Weights of a small GPT-style language model, trained from scratch on English Wikipedia.
Size: 9 layers, width 640, 10 heads of 64, MLP 1728 SwiGLU, vocabulary 12723, 57.7M parameters.
Architecture: RMSNorm before each block, rotary positions, no biases in attention or MLP, untied embeddings, local attention windows, value residuals, skips across layers, capped logits.
Training: a variant of Adam for these matrices, 1230M tokens.
Each number is 50 + 10 x the weight over its row's rms, rounded and kept within 0 to 99. Layers, rows and columns count from 0. The size before them is the row's rms in percent of the matrix's.

# o: layer 4 attention output (transposed), 640x640, rms 0.0335, rows 532-556, columns 320-383
# v: layer 4 attention value, 640x640, rms 0.036, rows 533-556, columns 320-383
o532 095:61 41 27 57 45 45 37 49 46 44 25 53 57 47 57 62 47 60 46 50 40 50 67 52 47 24 59 57 57 42 36 48 60 53 30 49 47 46 53 60 56 55 52 50 37 56 52 48 41 43 67 48 69 55 59 54 30 48 56 41 55 69 28 48
v533 108:51 53 62 51 31 53 45 44 45 66 62 61 44 37 31 38 33 45 44 61 61 45 44 64 54 61 50 51 32 47 46 41 48 39 57 49 52 35 48 47 57 48 56 65 46 63 57 41 56 50 65 49 46 43 43 42 60 56 44 44 48 35 30 50
o533 101:53 63 55 56 44 40 70 45 37 44 30 34 34 57 57 40 68 60 35 44 53 36 50 66 56 36 49 57 55 65 53 52 60 43 43 67 51 61 45 62 48 54 37 55 43 40 53 38 39 60 51 25 31 55 53 61 30 23 43 20 36 53 47 57
v534 106:47 62 66 59 58 62 35 64 44 50 57 46 54 50 51 58 36 62 48 29 74 48 66 39 46 50 59 44 49 56 62 55 46 62 57 48 41 40 60 53 52 55 43 46 45 49 37 51 58 48 60 63 52 35 56 32 54 64 56 59 46 66 48 45
o534 099:48 58 49 45 38 41 54 46 52 53 56 52 59 58 34 48 57 49 49 46 41 53 54 43 54 61 47 51 63 55 41 48 45 49 26 36 59 44 55 46 49 51 45 57 44 37 46 58 49 61 57 46 50 37 41 32 54 35 61 63 58 51 59 38
v535 091:54 47 38 32 38 70 43 53 34 58 58 47 65 50 56 54 50 54 46 61 56 69 38 49 47 64 43 45 52 48 54 58 36 72 44 49 48 33 52 52 32 44 60 67 56 61 60 36 50 67 32 66 52 53 55 54 41 61 71 47 29 57 23 57
o535 088:36 37 44 53 60 52 53 52 55 42 50 47 56 54 59 57 47 56 47 54 25 53 37 68 50 42 57 50 75 64 53 59 79 63 37 39 50 50 53 65 41 54 50 57 64 49 39 64 45 49 46 58 57 42 50 44 41 39 58 51 58 49 38 45
v536 085:51 44 43 44 55 42 70 48 41 49 56 42 50 44 55 38 54 43 58 54 34 58 29 53 67 45 56 62 47 38 54 41 75 28 66 47 59 56 41 55 50 54 65 33 50 62 55 60 70 69 61 41 56 26 48 32 47 35 66 57 52 31 61 32
o536 090:46 56 51 48 49 53 33 51 39 68 46 62 54 59 56 48 40 57 41 55 45 56 49 55 54 51 44 23 39 51 39 67 23 46 51 67 53 64 56 48 43 40 38 56 41 52 57 49 57 58 39 34 41 64 45 53 45 45 51 46 45 41 48 57
v537 096:65 74 67 48 48 57 42 41 48 48 48 42 46 48 49 40 45 63 49 36 42 51 68 51 51 56 48 47 40 66 53 51 41 42 49 63 57 52 48 46 53 46 52 48 55 32 51 29 55 43 66 59 59 49 34 60 44 61 42 47 53 39 46 27
o537 096:47 47 50 40 41 48 71 45 49 46 64 44 46 60 40 54 53 58 45 33 45 61 49 57 63 44 57 54 67 56 33 53 48 56 55 78 53 49 50 58 32 56 48 48 52 53 42 58 48 39 55 52 49 50 51 64 34 48 50 55 48 38 42 60
v538 095:57 77 44 59 51 43 40 48 58 54 69 63 44 61 45 52 60 45 57 47 43 56 62 52 52 59 52 52 63 47 56 39 54 52 49 45 52 37 43 32 36 60 42 29 50 67 44 71 40 47 45 43 60 43 46 38 55 56 25 39 56 55 55 50
o538 090:32 45 46 42 50 36 52 38 48 36 41 48 37 41 54 60 37 52 46 58 58 55 45 51 65 51 40 43 39 54 60 31 64 48 37 16 47 36 57 57 61 44 51 35 30 34 46 26 47 35 61 42 62 51 46 59 47 66 60 48 60 47 55 60
v539 101:55 54 53 70 56 46 36 57 58 46 53 38 49 39 38 53 56 40 43 58 54 37 46 67 53 37 48 55 40 51 27 42 27 40 53 35 53 52 57 50 55 47 60 51 35 64 36 53 42 51 50 53 56 31 67 51 58 57 37 28 62 63 47 24
o539 093:38 54 60 38 61 59 63 38 47 34 51 34 58 40 44 58 46 57 38 44 51 45 32 57 42 62 50 60 83 52 37 55 78 40 60 44 54 41 57 56 56 54 41 46 62 40 33 57 45 47 49 28 36 48 57 58 39 41 50 45 36 53 54 63
v540 093:44 58 47 50 39 53 56 50 49 57 52 48 64 54 47 38 57 49 54 56 45 54 60 41 51 38 58 46 50 61 61 43 54 41 56 50 44 54 62 54 42 46 62 47 48 54 56 45 66 51 71 42 55 35 46 50 54 43 51 50 55 27 45 46
o540 089:36 35 58 43 51 44 63 50 53 55 43 72 56 53 45 54 49 66 37 42 45 39 48 57 51 40 54 57 35 51 32 59 25 54 45 73 38 57 60 55 73 36 54 60 41 56 54 58 51 55 33 43 40 58 64 65 50 64 52 58 51 54 32 59
v541 102:42 31 58 50 46 49 33 54 57 65 55 46 55 46 45 48 43 75 52 58 61 47 57 43 39 53 54 44 44 52 52 57 48 55 49 45 45 44 46 43 35 52 62 38 36 58 65 49 53 44 55 46 44 46 51 43 55 45 39 46 37 48 43 43
o541 101:45 60 52 46 39 29 47 50 44 47 59 45 39 49 43 49 53 42 70 51 66 46 43 29 40 60 39 50 45 59 44 49 61 54 46 44 55 53 45 40 42 76 55 44 53 45 68 64 30 59 67 33 28 48 53 54 52 21 53 70 50 69 31 47
v542 091:40 54 48 51 47 42 42 54 44 45 59 51 53 46 40 42 39 61 41 43 71 51 46 42 50 55 35 47 32 45 56 64 31 64 54 39 42 27 55 48 56 41 61 47 48 61 72 40 58 47 37 56 42 75 53 30 54 65 62 32 52 38 51 64
o542 088:77 63 44 67 47 39 77 53 56 55 51 29 50 46 54 33 52 39 57 63 52 42 49 49 53 54 50 54 66 54 41 48 74 60 50 58 39 39 56 51 39 58 43 57 57 59 55 79 44 51 58 57 52 51 37 44 47 34 49 46 58 32 18 37
v543 106:46 54 55 45 47 49 55 43 54 38 61 43 54 33 51 42 62 51 42 52 52 41 40 55 47 53 67 46 64 55 69 37 53 46 57 42 48 43 55 65 57 53 64 55 55 44 45 49 38 61 48 42 49 57 51 53 52 28 48 74 69 49 61 59
o543 099:61 51 62 56 50 72 63 46 45 45 48 44 53 53 38 43 55 58 57 54 51 42 49 48 54 51 48 36 47 46 51 58 56 41 51 44 67 47 58 36 46 45 42 45 35 43 68 57 49 37 39 44 53 56 53 52 47 52 39 66 34 64 59 57
v544 092:35 61 65 38 67 42 62 42 22 67 48 44 50 47 33 52 62 58 41 47 33 51 59 40 44 51 52 44 52 57 48 42 60 35 56 52 39 48 57 59 60 54 36 47 58 38 65 46 56 55 42 47 42 35 55 47 47 61 61 48 46 45 37 45
o544 089:44 49 55 49 50 50 41 61 46 55 55 51 57 55 50 49 43 46 47 53 50 49 67 44 43 54 43 26 47 47 42 52 27 54 46 57 58 38 43 40 41 54 41 50 47 58 55 41 55 41 38 34 52 53 40 53 62 52 52 54 49 54 67 29
v545 107:49 56 56 46 42 54 52 46 34 61 40 61 49 42 46 45 39 39 48 42 24 42 56 39 53 65 45 58 47 60 53 29 66 47 69 59 48 43 42 49 59 47 56 37 64 64 58 42 40 54 41 59 51 48 42 35 41 43 52 56 41 55 57 40
o545 095:46 51 47 42 44 50 39 49 52 41 63 48 44 34 27 44 53 52 50 36 42 58 64 50 59 33 42 29 28 63 46 51 21 74 46 60 60 27 50 47 48 50 56 39 54 31 50 50 66 71 58 41 40 33 44 41 59 54 61 67 69 58 49 44
v546 093:51 39 67 41 59 59 58 45 58 50 40 53 44 52 52 49 56 47 51 45 32 51 56 59 66 54 48 57 64 45 51 48 76 44 53 56 68 55 54 61 44 73 50 31 67 39 50 72 53 49 46 31 53 43 43 48 34 40 52 41 39 48 62 19
o546 093:67 65 52 37 39 64 40 43 44 68 65 64 54 65 48 51 42 51 42 43 65 42 66 49 47 77 55 38 40 50 45 62 18 49 58 51 74 52 37 45 42 54 41 41 32 54 46 62 32 37 53 42 60 43 45 53 69 76 61 45 64 59 45 53
v547 103:42 63 48 49 53 33 50 37 52 49 54 64 46 57 70 51 48 83 53 60 40 45 60 52 59 65 56 38 65 65 55 47 41 61 57 52 61 51 52 62 58 47 39 50 54 41 55 51 46 43 69 44 60 71 62 38 57 53 46 34 54 38 53 68
o547 099:49 54 42 48 57 53 59 66 48 56 30 40 44 63 48 51 57 43 54 57 60 53 48 48 39 39 40 46 25 63 58 48 50 47 41 45 48 56 66 56 38 27 46 44 54 34 60 45 53 38 34 64 73 50 37 47 67 50 42 43 35 52 51 58
v548 102:54 55 48 51 49 39 53 50 73 41 56 41 40 60 52 47 50 50 38 60 46 61 36 52 52 55 58 46 63 56 53 60 28 48 30 47 43 52 44 50 44 15 61 62 40 56 46 47 54 47 42 48 48 52 51 59 44 42 40 48 66 47 64 45
o548 089:51 38 60 63 60 42 68 58 44 53 36 51 42 42 45 47 62 60 65 32 55 69 43 41 40 30 51 51 76 55 52 43 81 40 48 42 37 53 51 61 49 39 48 41 60 62 59 50 59 51 62 46 66 32 49 49 50 35 54 48 25 39 31 45
v549 100:53 54 28 48 58 56 57 69 63 42 54 65 49 62 73 45 41 52 61 74 66 71 50 34 35 62 57 44 52 40 57 57 27 51 49 27 44 48 47 39 42 53 49 54 38 59 46 48 56 34 58 48 47 40 47 49 59 57 46 67 67 77 45 53
o549 093:53 41 51 63 56 58 45 62 44 43 52 54 50 50 57 60 47 48 55 57 33 45 42 42 53 54 62 56 69 43 67 37 67 46 54 35 48 31 31 61 48 45 49 60 44 46 46 50 55 58 65 55 49 37 61 58 45 54 55 37 46 66 60 50
v550 091:56 48 62 30 59 55 52 38 48 41 32 45 39 45 34 62 64 41 46 54 24 62 46 46 53 52 50 54 62 44 40 44 77 55 40 49 43 52 53 46 30 72 39 45 49 47 45 37 52 38 44 33 67 35 45 61 48 57 38 36 58 66 45 61
o550 090:41 54 52 56 51 49 48 47 39 55 57 62 50 53 57 30 43 51 47 60 35 53 54 46 64 53 52 40 29 54 46 41 17 45 48 59 79 47 35 52 44 44 40 49 49 59 65 47 51 55 50 44 40 42 48 66 60 54 39 47 59 67 53 44
v551 098:54 38 53 38 64 57 42 46 74 62 45 39 36 40 42 46 55 36 58 49 33 46 53 44 49 64 43 49 51 56 41 54 34 39 54 59 69 53 45 65 62 50 44 44 31 53 40 36 42 52 50 52 52 42 63 49 41 37 40 51 62 50 60 50
o551 097:42 55 71 47 55 49 55 33 46 54 40 38 49 53 72 59 71 55 39 46 59 63 48 35 38 32 58 48 54 34 42 56 72 45 62 44 47 46 43 53 53 43 62 59 51 39 27 56 46 42 42 38 54 54 41 36 59 57 55 31 23 58 56 48
v552 104:54 57 44 50 32 50 49 44 32 57 51 46 67 46 61 36 61 47 38 59 30 55 55 41 37 51 62 45 30 42 51 51 47 67 59 39 55 43 59 52 56 30 44 48 50 58 61 44 64 68 54 67 56 55 42 51 54 44 42 63 41 40 49 70
o552 099:43 48 48 40 51 50 64 67 34 53 60 42 38 48 55 43 47 49 49 32 53 29 39 59 43 51 62 62 37 34 50 58 61 60 43 55 41 55 55 58 48 51 50 45 49 45 55 62 51 65 53 56 63 51 62 61 44 40 45 37 55 51 34 42
v553 082:40 60 50 61 53 45 53 45 61 48 40 43 49 66 45 56 54 48 58 52 60 48 52 37 39 72 60 61 42 65 64 53 28 59 41 64 51 60 56 33 50 43 63 60 37 62 49 54 45 50 39 55 64 69 60 46 47 48 56 59 61 67 50 60
o553 086:44 52 53 53 54 49 64 42 46 43 47 45 71 33 58 58 48 37 51 30 41 45 43 59 44 67 59 70 75 53 50 63 71 53 42 49 48 50 61 73 54 51 50 45 58 43 29 61 45 59 68 49 57 49 44 40 44 42 34 59 52 61 44 52
v554 109:66 74 52 59 66 48 51 49 57 48 61 52 25 42 48 48 50 63 58 64 28 66 44 46 50 42 45 64 56 50 40 31 48 59 48 56 45 54 53 45 53 54 53 47 48 44 54 45 38 48 39 59 64 49 52 40 59 40 53 60 43 68 63 48
o554 104:52 37 60 47 56 68 41 41 65 38 58 48 41 34 50 65 49 50 52 61 67 37 44 33 57 52 49 45 79 49 63 41 76 43 46 35 43 42 52 50 45 52 48 43 30 46 49 61 33 54 55 56 47 55 65 49 37 49 61 54 46 51 57 40
v555 103:38 45 45 37 54 59 49 57 52 42 33 61 69 54 48 42 45 42 47 51 52 55 59 52 52 60 43 55 46 53 78 59 53 57 42 65 42 66 44 44 49 55 80 41 49 42 70 46 50 50 58 46 52 47 67 54 47 50 62 49 54 51 48 59
o555 099:36 33 32 50 51 54 64 57 50 64 49 68 57 49 20 49 52 57 45 47 37 43 37 59 48 60 50 52 47 45 56 55 25 64 40 76 47 61 55 49 41 44 53 41 41 58 63 50 56 56 66 44 52 52 48 53 44 37 45 57 62 51 38 63
v556 104:70 46 42 42 30 50 44 51 35 59 52 47 48 58 43 31 54 56 54 52 49 62 62 38 46 35 46 36 36 56 59 62 45 61 64 50 52 48 66 45 36 51 28 42 42 35 40 31 50 33 57 41 60 70 21 57 34 57 49 66 46 34 31 51
o556 100:56 42 35 34 62 47 56 79 55 69 70 53 48 51 60 49 50 45 37 41 69 62 44 55 46 60 50 64 70 60 39 43 63 45 60 71 64 41 38 59 54 60 56 35 40 61 34 52 59 46 61 64 54 65 29 53 27 63 50 44 42 51 57 52